config = dict(
    attn_scale=0.125,
    warmup_steps=200,
    dataset='wikipedia_en',
)
Each number is 128 + 32 x the weight over its row's rms, rounded and kept within 0 to 255. Layers, rows and columns count from 0. Numbers have three digits each. The size before them is the row's rms in percent of the matrix's.

# layer 6 MLP gate, 384x128, rms 0.0828, rows 89-122, columns 64-127
107:107028144144178116110168141171170114124108129129144170128118149054146219053145085154082081152098135138121152175110126142098152142081091080119167109088131191119132131126133132153167166167100083
100:108079109094106164118164112102106161136117139128127122114093181141173133103135176130100082093127170163088199185185144080150064141100082171122181080146169107119107128104104152140133171034111104
106:123139128174083101165122101171159076143151109161149110120129104180157170108173070072137114103159105080141133160134140109114117117100130139106146132160154139069173152129164115112147083101161106
096:148216094124151121103096100066209092161102139132137181116087074112063080114149123097122114094149113102130113146142114119152118141184175086098148100156103138124155142126113099184120102070096151
097:141209117099078130155102032156061109165152154143116089126113125122136170160112145071160084146131125139105090187111128185158100130132125126130167121100042153159105117099124131081134098081141088
094:147166074109101090118106099100049130104184143062146141121127139146103118142144121102115143084073087158075134159167074127198121166171142140056123107128124178154054168116119170076170158080156140
102:080100193123112182138147115116140073118140148143099155138109160120121161141123111154125114149093102135142181128139068129159111158071103117148126137121098123137126140124137139085090177134154112
098:115131133171197089114138145087112148161126169187164083162182087160169097134153119069134109147156146065163079143100136186173151148167127177138113161090168126166146187085088141076073134131161173
110:161140200086181089161093069151076163148155171112123083139141129088093091210122140122168171164099098125150127152139095128192146083135142112164159216150122108068153176091139123164097135157144089
108:081120113122161157143083157148174081114110136143110121187075147176127128179127140063133151159168145141112137135138133131181067119103123137132095157104071107098078168167106106120194158183097108
105:120194082102084133083154156116128231152088143093109141146150118127128111067188133147117126061150094115126170116177144077170097159116143149154170147182131134114096122141118124116114079111107135
095:071143140075101096153119161096134119157148097123101135129121176131137106128136142152125143143044096114201171146137124171093123079100123127162078087165139070084102068191132119171167165140108152
102:102191123111176173186143074172088118091134147119137093074093154150220168144128160117104175107150163145100131150088224177110152086130112132104148110136146149131157125095198142186068157117108102
095:177087119112157131138107143098118139183153166086113121079120141110135136159123148140137155171154117193163107210135074123156191120083113100090166149112149147072099150122192124132093093150074090
095:159112119147124141114129174160117091185121083152125114100110106117073084117112157181166127109186098141073137151132102151138156123124083144155103089092039123048136165093135127100127162069138089
091:102118136096137114158136121141097094147121061096160079119148094134094133138086160083137058110161143141126109081168122153157152206150092139153188146133116149096113087122178131148152094085122081
101:124102112132164190108142204133126083065091156134086097100142137097151097123121092123129119138141127096194130095103126041171154132150169118098131166188150104042116074112145147149151142101161091
100:162080166155107140097125080149131166049097119081122083166170136112106147125094137165115115069102145054117128168102110166122050111135093104139174141160084122138103120116130124102130115115079102
106:144172074118137139162180107129113171158085177152209142086156211081115095143123146159149095094083120105136140107080159176151156097093120126114139161151101092181085128085170138123114126114143196
094:123174138118175152187111070102124123153081142141118159184101108164146158088149165163117134107132087112100114045133152114160124102183179122069198175174074138180100136118095125135140149143142167
094:090115156146148140106143171110145141108094178127122123170121131096149152131095100120115162063104157097097170109161162076125123084106114148096154176154129150125134158093168104048076128126067094
105:123125199208185109113158148137152108106100162148137137165078092145135128143094087179152191168105106113161112126094149081111188102090155139108089098139090118097093101118105078188166110136125159
107:149158118149181138130158134148145124121130105126130063107141153150119111085141118159104138072191122132198097135110143163173099125116102069133135146156122157127079110145193114080107160119088160
109:152081139125148161093150164170170127184120160097118148167123154130168213143132131151080168151150115089162137124139130106179145121072203143055110071147077109102125128144101131106141102113071183
097:166166155125151093113119094142139169161096113176170078084077137168212123156100152112113192116126199090119125186036163127072109158095115148176125107116115138158189163161112138128101129106135132
101:186116103100117071118099142120134116152093097077093122127124111179135125180148157129043139145134170140118153120083138156151066130143191117102112109114191125120167134155135125158147144152206088
117:143122098108055150128150168087146111112158224107140073172180145116100163091030090141103114079107082083084183123126150130165080117154124146137160143128099133115167080115147153145129109151119131
109:090186114137147119173096112176131107090206079178143112134140127150092083131129077075125117150129044108109123183165166092122145133096135132132094189140116125080170065126159083169064120150119106
095:181112054171111103081170122129199107171092127153148114107116062138186146140090095156138137136099122120141052117132105129106119099202116124188109154148124142149157113145093087167126161092132124
092:037151160088084180155160146105140145107100093100151097103115080156144107139073118121125078136134161127047113118085122130201135126149106113114103131135116163173130089124107203107169122138173092
096:142080131159071188139090135093117090170077186134076149139134111147145104056123118095146105092171111102103159059176111175154128125107116125115117198113081059101186088151100100076143128153117100
096:099150160121111167140077167144088123131115195022090071167176141103168113128109102086125144163108109113161152155109105114131106130131154107137108192082045133125101114111156119129143156105111108
097:158135132100100130152124128091123092172079180109109065143120160111147168151100059138133135032112077144136126136137111124131166088218121148109126153082131152119048103175132156113138127104156107
090:116145120174084166158120112062176158139091145074059155099097109094094149130165117107134088129104081120123104201134078086142158161150109142089161138154144126107166148127100102139111145142170155
# layer 6 MLP up, 384x128, rms 0.0827, rows 89-121, columns 64-127
109:165093113190083102093149102131147163085140190157169110094096137149082146084136115159154052148151126123102097123155123120124083123113156096098169087107124142131149193143145166074135174162123139
102:103210175096155066111120125104151101126085099115155102162117064119124148055145131165193075098164131126117164143159108156143095126131139135129105160185156137123106137150166142145104135144112131
109:149163085158181125141111122101106110163145151177161119128153161147068130108161139141150151132059065150160093103178146101157108188202143130116181126157159131155105131130140102096071091124100156
095:226132080167150154143170101145096119100107140125124130111125108146095108118145135147058093147166059132157066093104089178100189162158148158115148191149111090099143128105128113133071115139168118
099:099086146118122088131133123161136112112089164060093120109106099061145135129116110147103128211213137108062110061145192111097127068161123117105142105115124153091111126153115157109167122132133122
099:116169150112081114131148113176162204130163131121189149142129123100138126060094107159132153122133112183111152123155082078135161132082154108061185100095106131203125076095107169152186125126151149
106:164143117173171160159132130062129137145092079203129122120176157096126110156155129130145108109151122138088171145157192160156167153171118138161109125143124088113095157121083116166109038137130110
101:137134157075112144101143107166151169105115083072112128174109118101106129167137147137087127117129155139103168088193060154110109120165108109149152099116120186125140135164090052098196081146144173
104:165067162138103092166079116121110169105062186121121130116181115032112120166125140143181124151108141092187154144136152232128126117140123153106153166077183091112074112192092115151137146137086118
105:159149104112190076121136086126074120169102130134136114138150166209125144107107118082152181157128105146137168122155125121096119147160099071143164112114140068123148117127179148182085130111125131
103:102137118134097151111130097142109183118134128165117128084115106156130128117173123141089110143145142109162151104152148102071179109088158160140134171124169054174138098089092131175192161132195082
096:191135113169122172113124181133118159152131193118128138136160107103101097117147130097156168134173179104044104092101158060123102135120143127125135114130145178182105117113073053115064145136161126
100:131070109157109118108121151123115150108146148184117157117144086126093080103148111142123151152127079133100069076128054059087139110098158101135149175049146135099084137131113135107060112104182140
091:125159078159148150119056171195109116121124105118102109145129157164087138136147059129155105174150135080144082111086165099134137063133089142141078116078147115146181145141076133106178147115144145
097:206145143162188121127152127138148186066154165144125117102143146035151149122129141163044162120125079120156114110163138167169130073172102135174120106097144137109141157153122116112105119136170152
101:117144098110109114077148146142063089087138153177122153090091116137172138120157144145109142187124075168116120075107106184105129151132135131135095088111082069142110145133101173160102129103088093
100:159127118112161104117114128132151143117108137154154093108163164120129106178114118137080148115083133127109167164071098105104116142147132181166088098155098195107168198140152169148167109032119159
097:113073141096109123184093128120116191092163123155144126097095130187189114112073085065146127159151116176104155118144109111122133154140162151182175155166109129109109142052178158169107111099160153
108:108154129101104107127058099078081151103072171162144134099121141183102130148144095094172179120073139127066116098115129099101123189104137147190157159133141130131150111104128161136145109133121106
092:144172133135100111096103176158143138136133141124144096001156168134136088185123126096106166180131151108136146183198096099085094116077109097151077110075148133088169136176120147113133113119101093
089:149117163127102084099167120089123122201123147142054106138087106151158159173170129130147153064139147184094133096111160134108127049129156136105085123190060145116094208107116045093084113103033101
104:064127101090119134138093092130140151090120091124149128094136108120144115141089138162142063156170147147093080088124129176074139132126147138071166154152127117140119130106030111060148122073147135
103:179113148127124120074180176171155139147185139192162139084115149146137130125067164145125150141138105186126127138141167196153169155151155095147162134123106196075142040152127122120148147110144131
108:081138145134092083079108106139155062123106126114141088075085123130126105172108144103119107117153153098171102169119153142061149137161095167172146139099138106129130130153105184111120200088144179
097:105120082183103111142140165126115131140101134061104159119125131073071072089159131158144085166109100138129106086190131149155156097090144130065194166129138105116152172112116132186109153101135132
113:093128104138106117172137077157155120130049146094081188163078163145138094132179050109103105140139167106131143127129049100151080112105103146080199168119081172112134165098173142160168096124147106
104:113191150179146142165121134172199102152110191104146144096138079138115117156122140133107142156110122125059182188123098148101151131190123169119113140090134154159166172119118164098154099100114089
099:173132159102091183131078070165141084138107093117101156127128065075143108097082119116148172098150150111119130069150137152063129114164142147125127132165077074224156195103150172117107080114150120
104:174161120129101101135154087025130182130113110106151103115113081152170126113125128065099180143077121123121111128155112143132110067126146192114126115135139127091126091137114095154110165116079083
094:129133104128157205130080128094116114100119144134088085127122123166113151136114132168105116134103148155054078134163140136236105091117115198140163184078136128221075096118105168145159109165150036
095:070105131096098176169133162061107109115142119106111121122088153165150085077134156160142129136170199147095179119172125139206127088121100157129131230126052110099111106158123149111116118164122119
099:168184167149124130112118111140130135152128153101141152094092147104098131135136142212207121078180185071141173135113124100100109144159088144148126145131111118166093142098111080122091118054121125
097:085131098160170144158106193138119106066176105127140126057117145200149097060115124153153148134167131102124166182186143108080062120075123146139127124096129124100146108166160134191146164126093101
# layer 6 MLP down (transposed), 384x128, rms 0.0825, rows 89-121, columns 64-127
104:172064196084091176139156098122122114144152110157186184132066086082075081123059090131184139115171148151134101136177110107166130131111179135159107122117149130109126172109133111134090148158087180
105:118087204129168112135117161170111139118097134089139106130049130148132182113098163165096055114085131189052148156185163144129140122132121136109102214145120132094168110114128119139111128122121119
103:153120151155145098125120121075099152171103106118149172071188106101035075118137182110096113109115081146110127121091142173126115143116159080082136182084104155148192147135092080153095174121093139
097:133123139155119078134135144177154092044094150124130146150140151133168110100089096090134113166109191098136094101096116130066126151160148133088119026194167109191126065159117131131133144096157149
096:175080127216150107151125072092138152144189147139130139133121124178112113104081078170109131143105175116110093167173151062127185154104145122172129155085162156099148116141158180137071148125084141
097:156140178124131107112110166161126111074140113157192181128125177104098067082149135096095175134176129093070129146173118145130104118130087195106191139153113097137080114206101165163159081154140174
104:115109115126145100133207129132144123161167083141102094118149091118140150173115154139165086119113091186100158145169111117148099162144119169118168084185150108146123204119072181117131077101181115
104:101134184101143101094113060115108170098155114102132129112099118143107117185143132114115129111141147084140086081144084149108113160162122107138086076134151138111132175088150038113140103095162146
103:175160078091133105105123175170111125155087161139183090143181124124124094091129141148187159073161125076151137152075130083118121064110114113132177156112127146116153126101151116113151143057171121
105:091114148115166121118127092121080121195136103175091096088084113114104104164148172082090111168165052163080153149112114135203173187119103087139134149165118085171172171130132194137043195100100102
103:104085068154169145128110128143156154128113150122154133153111153176161147120131136074128135167108131197125101188092131115120074110134121142159171148150130140131134177158171085105094127080098175
101:170158091127081114078175148094079160092129122090129114148157135142112162097142060108097121083138163130092073066102096163125072135143122119137197141144153130164108132140086140137133141167124177
094:161112163069183151081120079145148133153113130094150111098116154153181086074144096106125160116156125142122132176095138199122160117158099157080111130105127109123128115064193122134079165141155132
102:122179151066125105106135166152096127160147124101149186123115159167139188114143101105106115148188193084077066091062115148180165121091069165125082176147161142158105108158167087114094126160113106
095:129160175150213138107136106104134140090136166122145182135130150068125097137131131052132125104128067153107110115116117090105123124105157148171096090102098097127159077137083132141090130132130137
098:067068091166143128097153102195132146149149143137135077080150141089152135126098169118081144111118116164160120109096104164094058118114144195171123114169128102136133134083073143146171086128092141
098:154137105115136148152185142118144080146058147120132154110152127158139075111119127143172087118101132119160134082137118051148106149131115201096195103184162150125146158131166160136147149111164114
099:133179175131138064149151112141115091139108112102177126162126096095146087143141097213151094105141170103123138166131094125082120122145188051133146116112115107131124133130063169081194191144124114
108:115137111120126129143072108128062121123128144094149109168138167131117115094095139098151108118133084173122106096068128208153124117207111130123085098139197170152109141094162115126168176137202220
093:102145112116159171126191082167095126161130099105106087175106138166135079147155177134160157145204127132254117063123128095138103133141097125139164164118119110115109158159133117133114149218148179
100:097111108107131102200129126100082088166119114125120098064152085102103139152164153135101167135098133116158139147182130141135087105103192092160131126109094123169147138053157122135141107127103131
108:139103165041171122145126109130134204124138044161115137092139119101145157171143088179164105158125169118122114120136121166081193162153144138135113132160165088180103119144090073148174111121123199
103:129145109097175073102131120156147053133098109169128101109117122172093166197132123110189125072086154144144118118088148165126120112162120138112189075182118164136159140083181079145097100111183120
108:104079159133120075103102159171169095176170134127116190155159146142143134105128135100119088096194099133166203160119084100128114141198128170116135160101111124128152096159160139127130080109088136
105:128098112114139088154174128100143117182179149111109118062147117143092125072117089140133082141131070104101165150156144149139187103129138116111158140105128153088199101158132131178156151062150116
106:104120085122151131161143182152162154145169122167120135109137176092143106149117188137164142130145120139139132091128099125114139111135166075079128166105143069131192130171183130143101075079126131
104:078172143132145066100111110112150168063152170170073161130077074153145141157140133126212125133197105144134139126134100109088167105140125118114142116087121089117081145130079235093168105111165144
098:072167090077109119096083137126182123155163081131078179073150187117152185072104090123139090143143080125119155167174170126135105126153168068147132155113107106101098095098110079133101091139082140
107:198136132093168100098142023126153157162158076136193166140108114188107153146153146106092124104086115149112103104126109135131175137177145148154120135139097117098091134148158097165119128122130107
102:125114124162145115137170159154102113122070155108176102138095087145113111213102170142143137075121085110104110104106112095168173178128144127097092127139107146123146151169107112061102119144117129
093:140134052178083170119163111114143119152157111085100146166151121087154173143067129094123154155125100098066114184154091140148097090121148100145125174124173185124129199093084124097099093097086127
098:164113102132155125124197107109126130125126151090151150084129163099140085122099183169135050107179182132131155080148061203097125107180097100153158071142156105130159118103054136173121109104140132
101:072106092124115224099117174131165129127142158107143057135132169145165119107106114150122152127129087154131182098147142140194132128089136099090105180040125161141178117117112128084143131161130128